Each number is 50 + 10 x the weight over its row's rms, rounded and kept within 0 to 99. Layers, rows and columns count from 0. The size before them is the row's rms in percent of the matrix's.

# layer 6 attention query, 160x160, rms 0.0639, rows 0-31, columns 80-159
107:45 46 43 59 48 38 58 52 61 58 51 54 47 57 62 41 46 70 54 45 57 60 33 60 32 33 42 55 42 53 37 54 57 30 65 47 34 43 44 54 48 45 49 45 42 58 47 65 49 30 33 71 56 45 68 46 32 48 42 49 41 49 47 51 37 48 66 40 62 57 46 51 42 63 43 36 51 44 69 39
101:51 71 57 53 66 49 62 53 57 35 58 64 67 42 57 50 55 37 31 34 52 45 30 61 60 47 38 52 66 35 41 53 53 48 65 57 46 77 53 40 68 34 58 24 58 46 61 60 49 46 46 53 67 42 38 64 67 52 45 51 57 51 44 50 42 49 50 75 43 47 53 39 52 52 43 50 64 68 56 52
091:39 42 56 65 51 54 68 47 59 41 45 55 64 60 61 48 60 36 36 41 50 45 38 56 47 53 49 52 49 47 59 79 46 41 45 52 55 37 41 39 63 40 53 57 56 68 41 48 47 37 59 30 53 35 58 59 67 50 45 47 52 53 56 32 52 55 53 51 59 50 50 28 62 63 47 60 73 65 57 63
116:58 52 61 31 62 43 60 47 59 42 44 55 80 60 56 57 64 28 46 45 45 45 53 52 70 57 54 64 59 46 67 55 57 59 42 57 64 49 37 48 57 43 44 42 64 51 37 31 46 66 65 33 54 50 33 60 72 63 60 55 49 53 47 62 57 57 39 61 57 53 55 57 59 45 68 67 62 52 31 66
077:54 41 65 52 60 42 66 50 67 51 52 65 68 48 46 57 56 53 40 47 41 55 27 62 45 55 53 52 52 44 59 47 59 43 44 43 57 47 51 44 72 57 62 59 55 52 54 49 60 45 50 41 47 42 50 74 74 58 49 39 52 51 57 44 61 52 24 63 55 56 47 28 81 52 52 59 64 49 43 50
107:58 44 59 44 54 48 65 56 53 47 64 59 73 55 54 56 71 31 37 38 40 51 37 54 67 57 54 64 59 54 66 50 62 61 45 54 65 37 32 52 63 43 61 55 54 62 49 35 56 54 60 33 47 49 45 59 75 52 59 54 58 51 44 56 58 47 29 62 67 51 60 43 61 40 50 65 68 59 38 57
130:47 60 47 50 36 57 29 43 48 55 36 51 45 35 45 40 30 68 64 66 57 58 64 45 39 44 48 34 42 40 35 42 37 48 58 54 42 62 70 53 37 53 40 48 46 38 55 62 52 46 50 60 53 56 60 42 28 44 38 54 42 50 53 53 46 54 78 41 38 53 38 55 44 56 49 42 37 39 60 43
075:48 52 67 58 54 35 59 46 61 50 44 58 50 64 46 37 42 46 60 46 41 42 41 53 54 57 57 59 46 42 78 62 57 46 49 69 41 36 33 44 42 60 66 63 34 60 52 47 57 48 56 35 43 50 55 47 50 59 66 68 55 49 75 43 59 53 25 55 38 44 60 39 60 62 47 43 39 46 56 39
085:41 40 37 45 57 58 51 51 55 46 37 42 80 64 47 50 53 46 51 66 43 49 34 31 56 55 65 50 43 48 57 55 50 37 50 55 45 52 63 55 46 45 69 55 56 47 36 38 49 41 54 61 47 55 45 57 45 54 41 57 57 49 40 42 58 49 41 60 56 53 36 67 62 48 45 73 42 47 54 53
083:60 49 61 60 53 44 60 33 41 42 32 45 48 46 42 40 51 59 48 44 47 67 54 67 30 41 59 51 50 41 51 47 56 47 35 51 54 52 43 23 49 50 41 60 42 56 52 56 65 57 51 67 39 35 57 72 59 41 53 56 54 45 64 58 64 31 57 57 61 62 46 36 57 48 39 64 49 68 60 58
095:44 65 62 55 65 45 36 59 47 54 44 51 50 48 40 47 46 56 52 50 48 56 47 50 42 52 54 29 57 42 64 61 50 40 41 58 37 64 54 57 55 49 69 50 61 51 61 55 56 42 57 37 54 50 63 38 59 57 65 57 52 37 60 33 41 57 48 39 49 36 62 40 73 65 52 32 59 39 48 48
088:50 55 55 42 40 46 62 41 46 67 40 63 48 49 49 49 53 40 74 43 34 71 40 36 47 35 55 72 45 58 66 55 41 32 52 53 54 45 41 45 39 47 59 62 60 44 42 46 58 46 41 54 37 58 59 55 53 56 48 56 69 42 52 58 62 51 44 51 42 53 52 56 63 45 35 64 48 63 55 38
092:44 40 62 36 73 58 55 43 51 58 29 46 62 36 48 57 30 33 49 61 55 69 53 40 57 41 58 46 36 47 38 57 52 51 39 47 65 63 66 31 48 53 50 47 54 49 40 55 66 52 50 65 57 41 51 71 68 61 53 60 60 44 48 67 66 62 60 61 36 54 37 52 37 49 44 66 52 52 59 59
089:58 54 30 62 61 48 43 51 58 47 40 52 66 38 43 56 48 53 41 37 31 45 56 50 57 46 60 37 42 52 35 60 55 42 44 51 38 58 47 37 64 58 37 58 54 64 63 47 30 62 52 62 47 48 65 57 56 51 41 30 57 36 68 62 41 53 56 48 46 46 46 33 42 50 51 63 45 72 60 39
090:42 53 57 47 50 63 58 37 42 63 61 49 62 52 45 49 60 37 51 32 52 72 53 51 38 48 51 59 60 56 44 47 56 55 42 60 57 39 40 39 57 38 68 62 34 37 51 69 43 54 50 46 49 38 58 66 46 41 54 60 47 42 53 67 44 36 52 58 56 55 46 36 51 20 53 54 59 48 21 59
094:54 59 64 59 28 32 39 69 55 49 74 53 30 41 59 58 46 60 49 35 65 33 38 65 53 53 38 58 56 54 47 33 58 49 49 46 51 48 48 61 54 51 49 56 42 61 72 53 66 53 39 40 61 49 44 42 48 50 49 41 62 42 55 57 42 64 58 56 46 51 39 30 60 47 70 42 47 39 51 54
087:67 42 57 41 56 65 60 35 44 50 39 46 70 54 33 49 43 25 53 57 37 58 48 49 50 49 56 45 32 46 53 44 40 49 48 50 71 48 60 31 54 53 60 32 36 37 40 55 35 46 44 66 39 43 32 58 46 67 57 45 55 43 36 59 65 61 51 55 69 51 45 56 38 26 59 77 46 57 51 53
091:54 38 53 67 37 65 64 61 55 39 47 54 44 50 46 57 47 49 30 52 60 67 38 59 28 47 52 63 71 52 44 55 45 41 32 48 33 48 51 38 41 57 56 47 48 68 49 62 34 35 57 52 39 38 54 40 63 38 52 47 53 47 56 45 54 41 61 42 68 45 53 44 43 51 35 34 49 66 51 60
094:44 56 35 53 45 63 41 58 51 49 50 38 43 27 50 60 44 46 30 54 60 42 57 58 51 46 39 48 60 52 38 47 50 47 44 52 47 54 52 57 56 65 60 51 49 60 50 54 30 43 46 65 56 43 54 37 53 34 54 40 51 38 62 36 41 45 66 65 69 51 54 38 53 51 45 37 34 62 49 57
090:46 57 47 53 51 55 57 47 32 48 31 54 55 51 68 59 38 57 39 53 50 46 52 48 44 36 71 59 55 55 46 42 43 33 45 43 63 55 38 31 51 59 38 48 58 36 46 81 42 48 35 49 46 54 52 40 61 56 56 59 55 61 47 47 57 50 57 51 42 54 44 54 62 47 44 55 61 71 51 40
092:42 54 42 38 49 45 42 54 56 37 48 58 60 65 40 53 47 31 41 43 35 40 58 42 42 61 43 47 56 47 33 70 47 48 48 47 70 43 47 49 52 47 41 50 58 53 58 41 27 37 60 57 61 72 44 50 52 68 54 57 28 46 51 66 37 56 55 38 72 43 51 57 45 51 43 28 44 60 37 42
089:35 54 50 46 55 53 39 53 44 50 55 32 36 49 45 45 33 50 54 52 76 47 46 52 57 53 52 66 49 51 39 30 50 53 57 60 52 38 50 47 60 44 65 53 51 58 64 40 60 54 27 49 45 53 78 27 33 35 40 63 61 56 64 58 61 42 64 37 34 28 55 36 53 48 53 48 45 38 41 52
093:31 48 58 39 43 70 52 55 53 40 55 41 41 53 47 67 49 69 56 50 57 37 53 62 50 32 70 36 47 49 42 39 54 46 56 52 47 53 53 72 55 39 35 56 47 53 44 63 55 54 37 34 43 43 53 47 57 51 51 60 55 59 54 40 57 58 30 46 52 29 57 49 58 40 49 42 65 58 54 38
089:34 53 56 66 55 34 55 56 40 53 60 28 51 61 51 63 37 53 47 38 73 58 53 55 67 32 49 40 55 47 54 50 54 44 41 65 50 49 37 57 46 58 44 65 55 42 54 21 47 50 50 63 56 49 63 51 48 42 62 51 59 57 47 59 38 54 52 48 36 44 54 41 59 44 61 45 58 42 54 72
087:55 63 54 42 59 57 47 52 48 64 53 45 36 45 53 65 51 74 69 59 37 56 45 45 53 36 34 59 37 45 55 57 52 57 53 61 38 53 51 61 50 53 45 37 53 53 39 59 52 42 37 46 38 30 55 54 60 43 52 74 37 54 37 49 56 37 40 53 34 47 46 59 66 43 36 39 72 45 53 57
087:37 49 61 48 60 53 62 33 50 52 48 66 63 56 51 55 45 43 54 41 41 58 38 53 38 38 46 60 56 57 43 61 49 51 48 49 45 55 32 30 38 50 54 45 49 51 48 68 38 52 38 56 47 31 66 77 58 66 47 55 55 37 47 71 41 53 54 41 60 53 45 41 64 38 38 54 56 53 51 54
088:62 48 64 46 44 66 57 39 48 54 53 60 52 50 54 43 66 48 57 54 41 40 71 37 49 67 41 64 52 58 53 43 57 54 38 66 57 47 53 34 38 42 36 43 43 46 44 61 61 26 30 50 53 27 43 66 59 56 36 57 53 56 47 61 38 56 46 61 62 47 37 71 51 43 48 52 52 41 51 45
087:49 49 34 52 68 59 50 51 37 48 68 37 54 60 45 39 51 34 55 52 47 71 62 44 55 64 38 54 54 56 51 46 45 51 36 55 47 40 51 43 56 71 59 50 51 44 49 53 38 55 52 63 49 53 53 48 45 51 50 31 44 44 43 71 42 49 63 28 46 46 53 53 56 49 55 54 46 64 44 40
085:53 57 52 50 50 55 55 30 43 62 62 45 56 45 61 56 39 39 60 42 53 52 62 52 58 18 56 57 35 55 50 54 43 64 47 41 66 48 55 50 51 44 53 58 50 59 48 34 60 45 30 39 38 42 47 53 49 47 36 72 52 68 49 48 44 51 41 45 29 48 49 47 44 51 57 51 58 39 63 42
089:45 43 56 52 62 45 35 70 47 52 59 51 35 64 47 48 34 66 38 66 71 38 60 53 48 65 33 54 51 49 62 31 44 56 48 46 47 42 44 46 40 44 35 50 50 65 54 55 56 53 35 58 50 46 58 48 48 73 65 50 46 58 38 74 59 44 51 31 33 51 55 52 58 55 65 55 61 47 49 47
090:48 62 57 51 49 54 35 35 35 63 66 60 32 37 37 39 66 62 58 39 54 65 54 54 56 42 62 70 48 51 62 32 64 57 54 62 47 45 39 51 42 50 51 47 46 43 58 30 67 61 35 40 69 43 45 49 35 38 51 46 50 42 55 57 43 52 46 60 45 59 52 58 67 45 56 37 39 41 43 43
087:56 63 41 61 44 49 60 55 50 55 40 48 62 41 51 68 74 59 35 47 47 40 55 55 39 40 53 28 47 67 27 56 47 44 57 50 54 56 40 53 51 50 46 46 60 64 51 60 51 34 40 54 39 44 41 41 54 57 46 58 59 43 42 36 48 64 42 45 43 54 48 44 43 54 48 48 49 67 55 55
# layer 6 attention key, 160x160, rms 0.0597, rows 0-31, columns 80-159
091:42 49 58 44 48 34 42 53 54 52 44 58 54 43 50 63 56 49 58 62 44 57 61 60 51 54 60 52 40 50 62 41 44 66 45 50 62 42 65 57 43 47 45 46 47 30 38 46 36 54 59 32 52 51 51 49 64 65 41 60 31 27 55 46 56 34 40 48 46 44 46 55 62 54 68 40 42 45 49 62
089:41 32 50 48 42 55 45 50 55 72 58 40 43 68 52 50 36 50 46 52 51 59 68 47 31 44 47 31 37 47 34 54 36 34 35 54 51 43 44 66 48 51 41 58 41 43 45 56 48 45 55 66 31 75 54 30 27 56 53 34 45 55 55 37 51 38 64 49 36 44 38 48 44 56 48 40 42 47 59 31
081:56 60 40 47 56 54 58 51 48 36 57 60 36 49 50 46 59 45 53 29 52 52 29 40 62 45 32 73 63 54 43 45 60 45 45 53 51 65 49 54 75 48 64 47 58 64 46 42 61 47 39 51 54 29 63 63 54 48 64 50 67 54 54 54 36 59 42 59 59 46 51 37 57 44 48 58 70 69 42 41
090:40 66 36 52 62 34 70 44 51 46 49 66 44 41 57 60 55 44 46 17 55 48 29 36 51 54 36 58 52 61 52 35 63 55 54 41 52 54 49 56 68 52 45 44 64 65 39 50 46 59 42 66 55 35 45 66 57 46 64 56 65 59 43 46 49 47 38 67 59 43 50 52 64 50 61 51 63 74 41 55
099:59 49 40 46 61 42 69 51 48 45 48 65 38 52 42 61 67 40 40 37 61 58 33 45 55 54 39 76 61 61 55 40 77 40 48 47 63 54 52 43 72 59 56 41 61 56 45 47 49 50 38 42 57 33 57 61 64 42 50 57 68 50 63 61 42 51 36 69 58 42 61 46 55 58 50 63 67 65 45 50
066:57 48 43 48 51 35 74 54 46 53 51 49 31 46 47 37 61 41 44 42 46 61 47 61 49 42 43 63 61 62 48 35 44 51 42 66 64 43 34 70 48 61 58 42 53 72 69 44 42 37 40 47 64 50 51 60 48 45 44 54 52 44 50 61 46 53 55 59 72 49 60 61 40 49 71 34 60 44 68 49
074:63 59 50 49 49 49 56 53 51 43 35 38 57 44 72 56 55 31 55 47 59 32 45 47 63 49 70 59 58 48 46 51 37 65 49 49 53 56 48 68 47 54 60 67 58 32 40 51 53 56 58 45 63 57 54 51 52 58 36 47 59 61 53 63 46 62 50 59 36 61 40 55 50 69 45 47 43 59 38 51
114:55 39 40 46 63 44 63 49 48 46 48 60 43 46 47 65 65 33 45 40 60 59 31 48 66 50 38 66 62 59 58 44 69 39 46 43 59 51 51 52 72 46 48 45 63 60 48 45 55 55 44 43 60 39 50 67 66 40 54 56 71 51 47 51 44 48 31 61 60 36 65 42 59 48 52 52 64 65 37 47
075:35 50 64 47 32 42 39 51 57 42 60 55 71 50 64 56 39 46 54 41 52 70 56 33 51 42 62 76 57 43 52 48 57 52 49 52 57 50 32 40 38 52 64 31 36 36 39 56 49 43 48 54 61 49 35 37 57 47 43 31 52 46 56 67 45 52 50 68 64 58 58 41 41 68 55 57 45 34 58 68
064:58 61 62 41 68 34 42 50 58 48 59 62 60 47 59 46 43 44 43 46 54 39 54 56 58 49 55 35 46 41 59 54 30 31 42 73 35 48 57 53 49 30 67 38 64 51 55 56 58 49 68 50 56 62 61 60 43 53 40 65 43 41 36 36 57 57 42 61 48 36 49 53 62 36 38 47 55 51 58 40
078:68 47 52 42 41 62 41 46 46 61 70 38 49 44 53 42 54 49 62 48 46 57 60 56 47 63 63 42 61 51 46 52 48 24 52 53 39 45 68 57 54 54 55 50 65 54 65 51 49 62 50 56 48 63 61 45 62 51 56 46 42 48 50 37 45 41 49 40 68 31 59 64 39 48 44 52 51 49 59 39
074:47 62 50 41 50 20 42 61 49 62 63 46 60 52 55 49 46 47 43 53 48 57 61 63 57 69 32 55 63 59 55 36 58 59 47 38 40 43 34 63 32 33 60 29 56 56 46 50 53 52 42 46 69 57 60 37 51 52 53 59 52 50 42 47 47 41 46 45 55 63 53 46 51 51 48 55 51 45 51 48
071:58 61 49 33 54 55 40 52 58 45 50 52 59 34 38 42 36 55 50 63 56 37 50 64 66 44 47 43 51 34 62 28 48 37 48 45 55 43 37 46 58 60 57 46 70 41 32 39 73 55 52 67 46 64 52 57 52 33 71 54 49 65 46 53 55 44 45 72 42 45 48 38 63 37 49 50 60 62 48 73
074:57 59 47 37 61 59 49 47 33 66 48 45 51 55 55 52 42 56 56 46 46 56 51 48 50 47 49 68 60 63 52 32 43 37 42 53 39 56 49 61 48 53 42 38 45 46 62 61 65 50 48 47 47 32 51 40 70 50 46 43 37 58 41 78 65 60 46 36 40 63 61 53 45 39 44 42 57 55 46 56
083:59 50 48 61 50 45 40 52 64 47 63 58 53 55 35 43 45 64 53 65 62 43 42 73 36 33 47 39 45 63 53 60 55 51 52 49 55 49 57 47 44 44 62 59 65 43 52 35 46 55 48 36 41 59 57 46 37 42 68 59 53 65 51 35 63 55 54 52 56 42 55 49 53 47 45 34 31 62 61 50
067:54 68 30 38 45 54 65 64 56 48 43 51 56 48 58 42 62 61 52 57 65 45 51 67 72 51 48 49 50 59 51 46 47 56 54 63 59 45 61 50 60 42 64 70 47 45 60 45 53 47 40 44 56 47 55 53 27 59 59 44 55 64 49 46 59 61 47 58 40 47 35 45 52 47 54 51 25 54 50 52
077:57 38 50 63 69 42 45 42 51 25 47 44 47 38 41 55 40 38 57 62 35 59 41 52 63 37 59 53 38 42 68 42 44 45 42 56 61 55 54 42 53 55 50 53 50 54 56 43 33 55 39 40 59 47 41 60 47 47 69 53 42 62 44 52 49 49 65 37 35 53 42 39 61 18 45 52 67 57 51 55
080:52 37 30 43 51 58 68 54 47 40 47 50 31 61 54 47 41 56 54 57 54 43 47 53 45 50 52 47 48 60 48 52 48 40 36 38 40 39 66 72 49 47 31 63 36 66 54 44 43 52 51 43 20 50 51 42 45 53 44 53 58 52 47 26 60 38 38 33 52 38 43 66 46 48 61 30 48 46 58 28
078:52 48 59 33 54 41 52 53 46 30 49 46 43 47 45 55 33 51 46 64 55 63 68 55 30 36 39 34 49 49 45 55 81 70 54 54 54 43 43 52 54 56 54 45 52 68 55 56 48 31 60 38 33 49 49 56 50 39 54 63 61 51 46 44 50 46 60 35 47 50 47 42 52 56 55 41 54 45 38 54
075:41 54 56 41 43 59 75 72 47 41 46 57 47 39 47 53 41 54 25 51 50 42 61 60 52 30 47 42 47 43 52 44 43 53 40 49 43 47 48 39 48 37 53 43 57 63 40 36 57 52 38 43 54 58 48 43 58 49 58 54 58 48 72 56 39 29 46 63 26 43 33 45 57 51 53 40 45 39 63 63
080:53 47 44 37 45 43 54 49 51 54 56 60 44 66 49 55 59 65 49 67 57 68 50 60 48 52 44 68 42 40 37 51 55 48 49 42 57 27 44 57 52 60 34 52 43 51 54 37 35 53 55 63 39 53 50 32 55 59 52 68 38 48 55 48 47 33 53 59 65 35 52 53 38 53 50 28 36 67 46 42
072:50 68 47 61 47 52 37 56 47 69 43 36 57 50 37 51 58 67 49 44 59 53 49 40 49 46 52 55 60 55 39 49 46 48 66 59 32 51 57 57 61 57 67 47 45 51 73 60 51 49 52 57 55 71 55 44 46 43 47 42 59 51 55 61 68 60 60 60 62 32 62 40 58 68 50 58 28 73 30 59
078:53 42 41 55 64 44 66 55 46 53 56 65 59 56 59 63 49 41 35 59 64 50 53 46 57 52 43 34 60 37 54 61 47 34 55 25 51 45 69 57 32 63 48 56 58 54 55 50 62 43 47 55 49 60 36 39 55 57 60 64 54 34 46 45 41 49 44 67 43 59 57 85 40 51 49 58 43 41 61 46
083:47 38 50 40 43 64 57 69 58 56 56 50 44 56 25 46 44 48 31 71 49 49 48 45 61 39 63 30 63 53 32 45 41 44 58 57 52 47 70 52 53 59 66 68 58 42 51 61 32 49 43 71 40 56 51 50 42 51 48 44 59 21 48 38 68 62 47 53 48 47 51 54 56 60 59 54 45 60 49 51
077:45 39 29 56 56 56 53 51 43 55 47 48 44 43 42 39 47 33 45 52 68 39 66 33 57 62 47 40 50 41 53 59 56 43 56 49 65 53 58 60 58 56 48 62 42 48 58 23 61 46 80 47 40 62 52 42 51 47 53 52 44 43 42 51 45 77 46 43 51 52 66 65 45 34 44 35 51 26 46 43
078:71 45 59 45 36 54 56 61 48 50 54 41 51 45 46 42 53 62 61 55 49 43 61 51 60 50 48 65 43 62 73 49 46 49 62 39 48 33 59 52 44 37 64 56 62 65 45 40 57 71 61 53 51 47 58 41 49 56 57 59 35 50 57 45 55 53 66 44 60 53 51 48 45 48 37 39 54 48 62 40
074:67 38 33 49 63 55 46 59 53 62 45 54 39 56 50 60 53 71 59 53 56 47 54 53 64 56 57 50 38 47 73 43 34 39 44 46 31 60 62 65 53 61 47 76 53 47 56 56 53 57 54 35 49 48 55 58 54 38 42 41 57 50 36 54 48 70 47 44 53 77 56 71 49 43 59 45 71 60 43 50
074:50 52 51 55 72 69 63 53 52 51 44 39 51 46 47 64 51 50 37 54 48 62 43 51 30 42 56 61 48 45 58 49 55 53 45 45 43 58 66 38 40 58 38 66 44 59 56 33 59 48 56 64 41 47 56 29 37 60 33 51 49 57 54 53 53 50 47 38 47 46 51 42 56 53 52 43 38 58 41 49
080:42 54 54 44 48 61 40 31 73 50 45 53 61 51 80 51 48 46 57 46 57 33 51 66 50 71 49 48 62 64 26 51 47 56 45 61 72 40 56 48 55 46 67 43 58 44 43 45 79 45 44 35 51 62 61 54 55 51 67 44 51 59 28 56 44 54 43 51 41 58 47 59 38 52 52 43 41 52 51 41
071:69 67 47 48 53 59 49 53 45 45 64 44 40 42 54 55 59 60 53 46 53 51 51 56 60 51 67 63 42 46 53 52 46 54 39 69 42 50 51 49 58 51 56 62 63 56 58 67 40 65 61 66 65 63 58 55 55 63 44 38 48 41 59 73 60 68 70 55 34 49 46 40 55 28 44 63 50 58 51 41
077:52 54 46 75 51 25 50 56 41 68 48 34 37 67 28 51 48 53 51 38 39 39 61 53 43 46 31 40 44 53 60 45 55 56 46 52 44 67 35 53 27 49 53 48 72 51 37 38 56 66 56 65 49 61 38 44 47 55 49 56 57 26 38 57 65 52 45 39 51 52 61 56 66 62 50 55 59 49 45 51
080:39 52 49 51 66 50 57 47 60 40 48 85 46 64 83 49 69 57 41 64 66 46 44 48 44 65 34 61 64 50 45 42 62 39 52 34 44 42 52 62 52 56 47 44 44 60 54 55 65 40 43 46 60 49 56 55 54 55 45 59 43 58 43 63 30 51 59 50 44 44 36 57 46 42 35 52 50 42 46 28
# layer 6 attention value, 160x160, rms 0.0606, rows 0-11, columns 80-159
100:41 53 42 57 76 37 39 57 41 37 44 56 37 48 43 40 39 57 48 62 57 42 51 50 80 55 34 60 44 65 75 29 49 48 46 43 51 51 65 71 48 53 69 38 57 37 49 44 58 40 48 82 37 53 54 64 41 56 60 60 50 65 45 45 37 39 52 56 55 51 71 61 53 55 53 46 52 53 43 41
097:62 48 45 46 58 30 50 46 45 48 33 54 68 49 32 49 53 58 54 47 56 48 52 44 46 61 33 56 52 45 51 49 43 62 33 46 65 54 45 59 56 45 66 48 63 48 52 36 40 80 45 61 60 42 50 39 54 39 59 52 54 63 38 42 58 71 59 36 54 61 40 60 52 48 59 47 50 54 53 42
104:57 59 44 33 57 49 43 54 53 64 45 46 41 36 41 54 49 40 47 49 49 46 57 50 69 71 38 54 50 56 56 32 44 65 49 29 55 55 54 54 51 46 41 57 52 53 47 29 39 65 43 51 47 63 55 43 39 55 54 38 60 50 52 80 58 80 50 63 22 47 52 44 25 38 47 49 52 56 35 49
098:66 51 63 56 44 58 50 50 55 54 51 46 65 57 42 59 63 45 51 66 40 48 50 44 42 57 62 42 60 45 38 49 48 60 41 48 47 60 36 19 48 46 70 42 54 54 59 48 29 38 54 69 49 52 53 50 31 45 41 48 56 54 45 48 67 61 67 44 49 62 46 53 46 49 56 67 53 46 51 61
103:51 67 36 69 58 48 52 32 54 55 33 46 57 45 50 62 45 49 63 66 51 60 60 61 60 44 35 44 55 58 49 57 42 60 48 45 39 39 56 47 66 44 54 44 42 42 60 36 52 48 49 39 55 47 33 61 63 61 45 47 58 75 44 32 48 39 52 27 48 47 50 52 39 66 52 44 46 59 56 43
101:43 58 44 52 33 63 46 58 40 68 47 38 30 44 73 56 30 52 48 52 52 55 38 49 62 60 55 59 49 47 53 47 46 57 39 46 54 58 56 68 57 40 44 72 49 61 58 54 46 59 81 44 34 53 82 56 52 63 58 50 37 54 57 49 48 49 55 49 47 54 50 41 53 54 47 51 48 54 46 53
096:59 42 57 44 55 56 57 49 42 65 42 44 45 39 76 52 50 46 47 51 58 36 51 38 46 52 32 48 38 66 57 62 53 37 33 59 56 51 50 64 59 38 38 40 61 39 45 22 54 68 39 51 44 54 37 49 65 57 60 67 56 50 50 53 62 70 39 54 48 61 48 49 60 71 51 66 67 46 39 42
108:71 70 46 28 50 43 60 54 51 60 20 58 52 45 50 56 64 42 60 50 53 45 53 35 41 34 63 48 57 55 46 41 50 65 36 64 55 47 57 51 52 65 35 42 53 47 40 28 49 68 40 52 43 56 46 45 39 45 63 43 40 62 44 48 54 72 65 66 48 52 48 53 41 52 48 51 57 45 59 51
104:71 56 56 58 47 54 49 47 49 70 61 52 33 48 75 47 39 38 38 46 52 42 50 33 45 46 34 54 45 45 38 60 40 46 52 64 55 41 67 51 58 62 42 73 50 53 52 35 61 59 50 40 42 58 53 38 52 39 55 41 61 37 64 64 52 43 61 65 41 56 50 44 46 63 55 60 58 37 44 40
101:56 46 64 63 35 33 53 50 48 54 50 41 57 42 39 58 50 48 43 58 36 50 52 68 23 33 43 51 46 55 34 51 44 49 62 51 49 59 15 57 53 47 39 50 48 47 61 53 44 37 68 57 45 55 74 43 48 44 41 54 53 54 44 30 49 38 49 60 57 50 41 59 57 51 62 50 42 60 65 52
103:52 38 50 45 48 58 45 54 61 68 47 40 55 59 53 59 40 55 53 55 51 47 68 75 62 35 38 59 57 57 55 48 51 51 60 59 52 57 41 47 44 45 71 54 55 57 40 56 36 58 37 41 60 71 61 34 24 54 37 55 55 38 35 56 63 55 61 49 33 55 64 41 55 46 40 54 53 38 50 44
110:65 48 48 59 27 36 47 36 35 56 28 50 45 63 48 58 62 56 43 50 51 66 58 42 51 45 46 53 31 49 71 27 52 43 43 66 64 62 46 69 52 35 51 44 41 44 44 43 54 54 49 40 52 48 43 63 59 51 39 59 54 38 44 50 61 45 50 45 54 54 61 50 60 63 64 58 37 55 49 41
# layer 6 attention output (transposed), 160x160, rms 0.0906, rows 0-11, columns 80-159
100:69 56 47 29 58 78 51 52 45 52 41 55 54 51 59 47 50 54 62 37 47 44 43 42 56 70 65 28 35 40 40 50 57 45 44 53 42 46 38 36 61 58 38 39 50 64 37 58 62 52 47 62 40 45 56 48 48 33 44 46 65 50 62 52 52 52 56 48 38 46 50 46 53 41 27 43 51 41 47 41
097:56 44 41 50 53 66 53 71 67 53 48 38 55 46 55 25 50 45 40 56 46 42 65 62 49 51 55 34 45 40 44 70 56 47 53 51 38 48 46 26 58 56 66 55 48 61 61 70 39 40 49 64 45 37 55 45 44 56 34 52 51 31 68 64 71 48 51 67 55 62 33 46 54 58 39 42 41 54 46 51
105:32 21 54 64 47 44 47 46 50 43 44 47 59 46 54 36 58 63 42 62 59 58 59 49 43 62 48 56 44 50 50 60 69 43 41 59 47 40 54 37 48 67 59 72 42 48 60 61 40 39 54 59 40 43 50 42 50 50 48 39 42 41 46 40 73 46 45 52 72 70 43 44 67 52 43 53 42 47 53 37
095:51 41 52 45 55 59 40 74 38 55 35 43 37 68 49 56 38 52 59 44 49 58 65 58 42 61 43 42 57 57 59 50 51 62 74 43 41 61 68 68 49 40 49 46 56 56 43 43 81 66 53 29 47 49 51 48 48 55 50 44 56 48 56 39 46 45 45 41 41 65 44 47 40 51 36 23 55 61 37 54
100:59 38 48 39 61 52 51 54 58 57 34 49 38 61 54 37 37 56 44 52 59 40 61 26 54 45 62 44 60 40 39 44 51 49 52 50 40 70 42 51 42 64 55 45 59 50 62 60 39 64 33 76 41 36 68 32 42 41 42 32 49 50 63 40 43 49 58 43 53 40 43 54 63 51 32 68 39 52 29 55
102:52 62 61 58 43 60 63 49 45 39 53 46 32 50 47 45 46 64 68 55 48 38 55 49 38 47 54 40 46 69 45 36 33 42 36 43 47 30 49 49 54 50 50 50 38 65 41 53 64 48 57 47 44 58 32 56 50 45 56 57 48 52 64 45 38 57 55 29 46 53 69 66 55 57 59 47 82 44 61 38
092:49 46 51 66 32 45 42 39 46 54 47 69 61 49 49 56 53 71 47 65 53 51 51 56 54 59 38 65 52 47 50 40 54 45 52 44 52 31 48 46 49 72 51 58 32 38 56 58 37 51 48 61 42 54 51 59 39 63 44 31 30 53 38 59 46 52 53 54 77 60 66 49 51 39 68 52 42 52 55 52
105:36 29 61 55 44 53 41 63 57 58 56 35 46 47 34 42 36 61 37 53 39 49 64 57 52 69 42 53 43 58 48 46 41 53 56 60 45 39 51 39 46 57 63 60 26 44 58 53 45 49 64 60 38 46 56 48 41 72 38 45 53 45 53 46 60 53 43 53 76 68 41 45 32 44 59 45 39 37 45 42
101:30 45 54 73 27 38 45 41 52 55 66 67 68 41 50 65 62 59 56 49 62 51 30 61 38 50 53 71 49 61 47 49 49 46 39 42 59 55 43 45 41 60 49 50 48 39 56 62 32 43 57 35 57 63 45 74 51 61 52 51 28 40 44 57 44 57 40 52 55 39 64 51 58 55 58 77 49 60 54 44
103:41 59 37 41 57 52 47 66 46 54 53 44 43 55 49 51 54 40 64 43 28 37 51 54 51 50 52 34 49 52 49 53 38 58 55 61 57 61 70 57 53 29 52 36 73 56 39 40 69 54 46 45 56 61 28 50 48 48 47 71 60 42 50 45 47 49 57 52 38 55 50 44 35 55 50 57 58 50 64 57
106:36 28 56 57 60 37 33 56 44 49 50 47 40 51 55 26 57 53 59 68 37 53 64 59 48 74 64 40 53 48 57 50 59 46 54 47 56 40 62 58 57 49 58 62 64 46 58 42 58 41 53 44 56 52 51 34 44 49 44 55 48 40 60 31 68 49 41 58 58 50 55 32 55 61 52 52 66 45 41 62
118:55 42 45 48 57 46 51 56 42 38 43 57 61 40 54 36 47 40 57 52 60 42 49 55 34 40 51 58 52 75 32 56 43 60 54 58 53 41 54 35 48 47 33 42 62 47 48 61 48 56 53 54 36 36 57 58 54 61 53 41 44 55 64 63 55 51 72 49 48 50 31 44 33 45 56 66 40 61 47 47